config = dict(
    n_layer=9,
    d_model=192,
    n_head=6,
    n_kv_head=6,
    head_dim=32,
    d_mlp=768,
    vocab_size=4096,
    activation='tanh_gelu',
    norm='layernorm',
    norm_place='pre',
    norm_eps=1e-05,
    positions='learned',
    qk_norm=False,
    attn_scale=0.177,
    bias='all',
    tie_embeddings=True,
    parallel_block=False,
    init='normal',
    init_std_qkv=0.0241,
    init_std_o=0.00568,
    init_std_up=0.0241,
    init_std_down=0.00568,
    optimizer='adamw',
    lr=0.00165,
    beta1=0.9,
    beta2=0.98,
    weight_decay=0.056,
    lr_head=0.00333,
    grad_clip=0.5,
    warmup_steps=354,
    schedule='wsd',
    decay_fraction=0.254,
    decay_shape='sqrt',
    final_lr_fraction=0.0,
    batch_tokens=16384,
    seq_len=1024,
    doc_mask=True,
    train_tokens=147800000,
    steps=9021,
    dataset='wikipedia_en',
)
Each number is 200 + 40 x the weight over its row's rms, rounded and kept within 0 to 999. Layers, rows and columns count from 0. The size before them is the row's rms in percent of the matrix's.

# layer 6 attention query, 192x192, rms 0.121, rows 0-31, columns 144-191
151,188,215,165,176,167,228,243,223,188,182,178,138,161,218,228,189,212,174,237,221,151,220,146,211,230,207,262,183,177,132,187,187,210,196,193,204,153,157,230,178,116,271,208,280,260,167,139,176
154,254,167,200,178,192,244,233,291,185,232,222,97,209,225,122,137,205,206,200,178,160,203,215,226,167,135,283,199,149,207,196,123,233,200,150,263,183,228,186,174,148,169,191,188,243,211,204,218
160,237,206,245,218,180,171,204,198,190,178,224,187,191,236,281,175,175,203,209,200,203,195,251,280,164,148,247,207,179,131,111,227,260,189,157,164,234,179,193,204,196,165,185,223,280,206,204,194
139,221,235,205,187,178,254,181,257,154,229,142,230,222,189,202,155,192,222,215,220,194,185,192,204,163,135,148,219,160,153,191,218,203,206,143,215,191,197,242,180,204,133,201,161,207,203,218,213
162,250,226,182,225,179,209,183,145,207,142,246,195,155,217,196,158,159,190,206,213,211,230,230,212,232,168,215,167,284,215,178,205,204,212,193,191,251,239,190,172,177,216,231,180,258,187,231,171
172,206,274,209,183,197,216,137,130,195,206,137,245,266,283,139,169,298,185,174,154,273,236,211,210,158,182,164,183,240,220,254,212,156,227,139,164,182,230,242,186,242,179,243,112,214,148,220,136
154,246,180,203,149,238,174,199,166,234,291,222,202,180,185,219,209,208,205,202,255,228,224,249,124,170,230,228,207,172,211,208,192,158,202,210,162,209,235,235,216,207,173,227,164,191,177,136,194
169,290,218,139,204,218,201,137,216,240,164,198,205,120,149,291,219,157,221,172,200,223,192,231,218,242,204,218,180,161,218,134,199,193,198,263,183,182,193,219,142,164,226,189,247,246,264,255,212
149,151,189,249,283,284,203,192,197,245,236,219,171,134,242,203,135,176,238,123,234,209,212,226,191,161,197,218,158,254,167,195,227,196,202,147,236,234,271,235,266,228,223,169,189,148,198,152,126
151,248,149,208,254,188,184,235,159,207,239,269,150,108,139,273,189,189,180,236,203,196,181,222,222,283,226,224,202,240,162,215,227,236,185,180,145,168,148,248,189,154,245,222,189,232,198,99,173
149,190,297,110,253,164,198,102,216,267,198,198,216,233,283,189,195,180,238,134,197,195,202,193,229,244,291,159,192,198,232,299,186,164,199,266,174,170,222,267,164,206,195,206,192,148,150,233,169
153,218,229,206,214,134,180,178,262,182,168,216,239,250,176,216,217,156,258,168,199,186,192,208,203,114,175,208,179,187,133,155,185,233,225,246,259,248,175,162,208,264,195,164,234,201,249,273,230
155,124,212,242,275,207,203,172,180,193,139,207,223,184,218,244,166,230,209,103,208,204,225,224,218,144,146,234,174,242,161,198,211,212,207,149,176,264,255,232,248,275,239,198,202,213,166,214,189
148,226,207,178,144,232,188,223,232,219,252,203,168,201,201,217,208,244,205,164,197,178,166,195,251,158,178,194,225,177,182,246,226,150,207,245,188,152,242,204,193,156,127,214,193,172,192,239,172
133,224,146,265,143,215,180,235,213,191,191,164,218,174,247,225,240,181,198,212,232,207,199,179,201,232,232,218,196,233,153,246,265,197,219,146,150,173,214,234,229,140,245,186,226,209,220,257,194
155,173,188,299,157,282,233,246,191,204,213,186,183,178,193,241,236,247,187,148,220,251,199,194,216,233,139,218,147,241,82,241,186,237,214,201,243,180,206,159,253,162,236,172,212,224,210,141,202
154,248,167,232,234,263,156,156,166,259,192,270,240,168,150,188,190,148,181,173,244,207,169,216,173,206,233,229,209,216,212,157,240,203,177,175,178,197,213,224,211,182,282,198,183,179,169,174,170
142,253,252,196,133,204,215,187,229,184,247,182,205,230,131,171,226,259,138,254,147,210,191,143,152,212,187,99,204,160,180,264,188,184,202,228,258,218,187,155,216,175,199,201,168,207,266,148,224
150,222,234,229,175,168,232,179,198,202,194,182,135,235,209,191,272,256,152,181,185,228,147,205,209,173,166,219,247,178,146,257,180,197,156,222,307,198,210,180,223,154,212,226,211,184,207,244,200
148,183,155,193,281,252,233,244,196,188,196,178,249,194,172,208,203,136,239,213,170,246,210,166,196,219,241,173,178,165,188,187,108,292,207,190,242,194,205,140,199,231,259,128,242,159,306,250,233
154,174,225,228,194,303,189,177,161,339,233,223,193,132,181,190,183,156,178,189,266,174,180,209,185,247,187,214,167,279,253,164,250,199,203,206,296,159,230,140,215,177,222,203,76,141,273,152,158
151,173,157,138,176,221,156,269,198,221,177,259,182,210,278,179,131,224,183,215,152,193,225,146,216,208,218,162,217,221,265,236,184,231,202,173,166,196,192,247,157,179,173,245,233,190,152,188,191
156,200,179,123,207,230,237,167,289,158,164,226,123,176,202,189,151,227,226,191,126,171,203,233,200,158,167,220,219,119,215,195,209,169,191,148,161,145,190,222,110,150,117,184,270,207,197,199,208
153,270,186,177,108,227,206,175,194,223,251,211,247,187,134,211,234,215,254,218,213,223,196,222,205,189,217,167,187,221,191,216,254,135,214,213,189,168,227,204,187,188,171,212,174,213,250,236,196
154,162,93,169,272,267,211,254,166,152,141,220,221,245,179,142,221,201,245,173,242,211,182,188,69,221,216,149,196,235,318,191,174,179,179,227,230,185,161,216,158,219,236,205,166,135,255,177,202
163,213,226,227,165,242,220,155,115,202,245,188,246,221,267,159,182,282,236,184,139,292,216,219,224,191,222,194,193,235,187,267,243,120,209,197,106,206,209,292,224,221,239,216,142,251,139,194,174
161,139,175,109,274,128,174,218,245,153,161,235,234,240,201,223,151,191,250,181,164,237,215,243,179,106,206,215,239,168,150,187,216,197,200,160,129,217,189,243,156,274,160,191,281,245,174,212,259
160,214,150,191,168,298,233,191,182,143,210,187,248,237,172,131,135,209,256,260,182,217,192,172,72,121,192,172,172,248,213,167,201,181,198,105,147,204,191,189,214,202,259,175,193,159,246,212,217
177,147,225,205,166,205,196,216,237,266,260,179,96,170,214,222,175,183,226,153,254,177,213,224,214,205,177,246,203,196,205,225,188,166,210,209,191,204,235,208,255,189,157,215,201,150,174,215,138
164,172,241,176,292,148,204,240,282,121,145,207,181,201,139,224,194,125,238,199,201,70,213,199,147,137,214,236,172,160,184,77,138,172,190,191,212,232,170,183,169,268,220,210,285,203,219,175,241
156,230,170,165,268,273,193,196,154,224,219,216,214,109,198,256,172,159,246,182,179,205,219,228,257,273,268,222,204,220,210,224,232,192,207,159,128,160,164,276,133,232,244,190,169,205,194,225,216
174,197,198,216,131,216,210,174,136,216,186,199,241,227,231,243,271,217,164,203,174,262,221,173,221,174,252,215,180,223,180,216,190,209,181,298,148,209,218,194,232,170,283,231,229,275,135,165,156
# layer 6 attention key, 192x192, rms 0.109, rows 0-31, columns 144-191
138,167,262,232,163,173,173,183,246,171,188,209,157,188,209,260,170,168,182,216,161,233,327,177,202,233,202,230,187,241,199,192,151,226,229,226,221,242,211,168,174,149,174,294,218,274,181,169,188
111,221,259,138,209,220,215,185,289,122,160,223,191,189,190,241,164,250,210,235,203,202,320,194,177,192,198,178,100,163,210,195,186,198,312,187,207,165,191,136,162,156,188,209,250,222,247,191,176
150,202,218,206,256,192,182,185,176,202,167,219,195,155,196,223,169,222,187,204,150,180,83,252,207,232,184,217,290,227,173,176,201,202,134,206,253,218,277,234,250,201,200,222,193,250,178,245,227
110,218,241,168,242,188,212,194,251,234,164,212,228,182,158,216,202,209,214,243,197,148,336,176,245,184,175,166,167,165,151,229,178,159,259,195,214,250,238,207,208,223,130,152,195,222,202,279,267
137,215,231,203,244,205,167,172,100,228,148,170,230,192,236,203,187,239,135,263,149,160,261,271,186,231,170,210,108,220,188,160,211,208,284,260,212,230,202,166,240,215,229,217,195,201,280,220,242
151,214,228,186,186,239,158,176,199,141,203,186,277,274,303,187,169,251,147,205,162,207,276,211,224,217,243,126,135,174,231,219,207,204,312,209,173,265,253,197,142,220,200,183,147,244,227,269,209
123,171,143,241,167,232,136,170,178,186,267,235,187,193,140,200,164,184,230,129,210,180,138,180,158,177,199,221,268,172,222,178,260,152,198,217,196,176,164,261,270,218,196,221,170,152,176,219,157
177,289,220,174,199,184,160,178,259,291,193,241,238,133,203,231,168,191,241,235,199,143,178,221,221,200,165,250,183,175,203,216,172,146,193,211,229,205,166,167,191,164,201,251,221,201,181,256,240
150,100,245,185,244,177,282,219,191,159,172,159,229,208,194,169,186,173,222,175,209,200,256,206,160,201,173,188,94,214,185,179,227,204,280,197,161,207,195,200,269,238,229,122,136,181,237,207,227
169,199,200,228,171,205,245,201,111,208,204,212,146,127,214,232,198,206,183,218,142,199,149,219,199,223,168,169,221,207,180,180,157,167,140,237,195,214,194,217,240,198,169,285,204,240,196,128,202
147,179,273,120,209,224,186,180,200,267,141,157,246,216,254,222,194,221,166,172,168,184,220,170,242,161,242,167,199,206,267,188,201,196,141,224,193,234,173,230,148,283,168,210,164,157,196,228,273
141,160,166,199,244,170,136,248,232,186,174,196,228,180,159,163,221,216,242,160,239,179,106,284,237,164,193,233,218,189,156,207,291,195,158,152,223,158,260,212,206,208,248,74,172,150,214,164,215
143,171,255,208,255,185,201,237,231,198,182,159,234,210,240,184,140,152,235,132,194,237,257,202,148,181,226,205,109,216,169,202,224,216,246,231,202,299,233,204,265,263,252,138,219,245,142,247,223
128,224,161,202,160,254,280,152,286,223,291,217,190,159,194,243,184,244,264,141,215,200,169,164,250,228,238,210,235,84,222,202,224,147,121,173,216,109,189,251,188,174,173,175,175,233,220,234,178
139,136,142,251,212,239,177,186,212,206,236,218,209,145,201,234,175,215,186,146,198,238,141,186,242,237,195,230,206,224,239,156,152,274,189,186,165,178,207,217,190,139,226,215,201,287,175,238,143
121,196,220,231,179,167,173,221,217,174,240,217,189,204,173,197,208,205,222,192,227,202,318,143,199,209,212,233,96,187,202,209,187,188,326,190,219,232,260,199,248,169,213,221,196,285,242,185,145
118,179,248,227,196,228,312,184,187,222,177,200,196,163,242,226,156,192,137,162,174,181,69,184,158,224,172,200,260,257,219,179,201,240,86,223,210,198,190,205,245,184,194,280,218,172,188,213,225
137,247,175,199,192,170,64,227,179,250,226,232,211,285,193,205,299,192,176,262,213,195,231,158,247,213,189,168,182,157,191,261,151,180,247,214,213,236,181,131,166,189,144,218,227,161,202,172,209
100,249,233,200,146,187,419,197,284,184,189,225,206,252,208,219,248,200,196,220,225,201,223,171,243,206,193,174,160,225,219,175,188,198,188,208,222,176,258,118,153,170,209,227,202,194,183,235,163
131,234,204,141,284,137,174,222,260,231,82,188,241,223,207,190,259,154,211,234,238,216,265,183,208,182,145,183,64,220,182,219,148,217,273,147,145,226,175,158,145,195,237,116,215,208,235,220,179
140,180,258,223,179,253,203,181,188,231,204,185,170,236,178,147,227,216,145,153,252,134,125,150,223,215,206,231,179,198,203,208,191,273,241,237,220,203,180,204,242,188,169,183,167,99,254,142,244
126,175,176,202,206,246,107,145,129,180,158,165,179,193,275,184,217,231,149,118,155,246,109,265,188,235,238,205,277,196,274,164,207,270,148,190,144,151,152,194,168,193,205,203,216,207,222,190,189
113,238,217,144,172,190,217,190,328,146,201,231,148,157,226,233,148,243,200,242,153,205,324,189,199,220,159,160,164,124,254,194,158,217,270,180,211,172,163,187,141,192,191,199,222,240,196,222,228
143,287,108,216,176,223,196,198,175,216,271,219,263,166,182,182,206,230,218,210,252,159,132,242,235,202,195,243,248,108,220,212,228,113,196,206,204,100,199,210,181,136,207,201,163,177,264,246,191
146,233,190,130,215,173,279,173,193,214,148,201,197,189,191,167,261,182,198,210,272,247,239,228,222,166,216,166,148,200,218,188,166,199,203,152,128,215,154,156,151,235,203,166,214,117,192,206,217
158,225,251,179,171,204,243,213,202,176,223,197,293,230,301,192,165,177,208,175,112,224,259,234,241,174,228,120,129,168,216,209,216,147,180,198,175,225,245,221,169,251,259,214,174,267,118,200,184
143,252,186,184,249,152,143,218,250,193,165,201,216,171,242,217,180,201,264,189,140,222,124,248,221,162,163,155,264,131,204,194,200,172,75,180,192,210,192,251,184,254,201,118,226,219,138,274,215
142,227,218,198,199,238,256,182,229,136,208,189,290,225,211,117,140,188,156,212,234,199,331,221,140,203,165,161,115,178,218,204,174,176,271,158,190,211,233,188,190,197,176,182,157,208,188,205,172
170,170,202,216,211,229,210,158,245,205,249,227,114,138,133,230,202,178,242,171,250,169,302,142,146,203,206,246,220,196,242,164,267,195,247,234,248,226,199,277,250,237,134,206,147,168,194,265,223
133,181,158,142,254,157,131,213,191,188,171,166,132,170,175,202,160,166,217,241,176,222,268,215,181,183,129,204,155,222,178,204,166,219,293,195,201,234,203,217,222,222,172,136,212,188,189,165,213
177,174,137,167,222,197,188,171,178,221,190,197,215,92,235,197,110,195,285,183,147,172,190,225,173,206,163,159,164,184,207,189,186,131,196,174,112,215,155,303,211,240,191,198,213,207,196,211,245
172,253,216,271,130,161,221,244,142,213,223,194,230,202,261,224,207,161,187,196,180,277,234,208,228,294,230,259,189,252,226,203,187,187,191,240,199,219,213,200,167,157,307,315,234,256,125,214,132
# layer 6 attention value, 192x192, rms 0.101, rows 0-1, columns 144-191
139,234,230,170,181,218,187,113,199,256,188,231,122,167,157,297,211,203,204,175,202,258,188,260,228,215,242,161,193,218,216,129,234,214,193,221,234,183,222,237,240,128,204,201,162,182,199,206,202
131,128,268,205,230,170,217,154,220,162,167,191,169,165,158,170,139,205,180,145,162,150,189,204,154,176,229,170,240,190,223,211,246,210,201,253,283,242,226,244,202,246,135,251,183,142,210,201,266
# layer 6 attention output (transposed), 192x192, rms 0.0949, rows 0-1, columns 144-191
142,202,187,230,218,193,115,237,239,159,239,219,34,216,240,192,163,192,180,220,196,124,176,224,165,198,127,203,232,205,180,104,221,223,132,198,193,186,191,195,193,209,173,187,225,227,153,149,222
125,228,244,218,178,233,163,140,259,220,209,167,186,193,147,212,93,188,176,183,237,160,283,195,217,144,207,274,208,177,172,140,204,202,279,176,220,183,272,200,239,235,192,184,157,269,231,216,211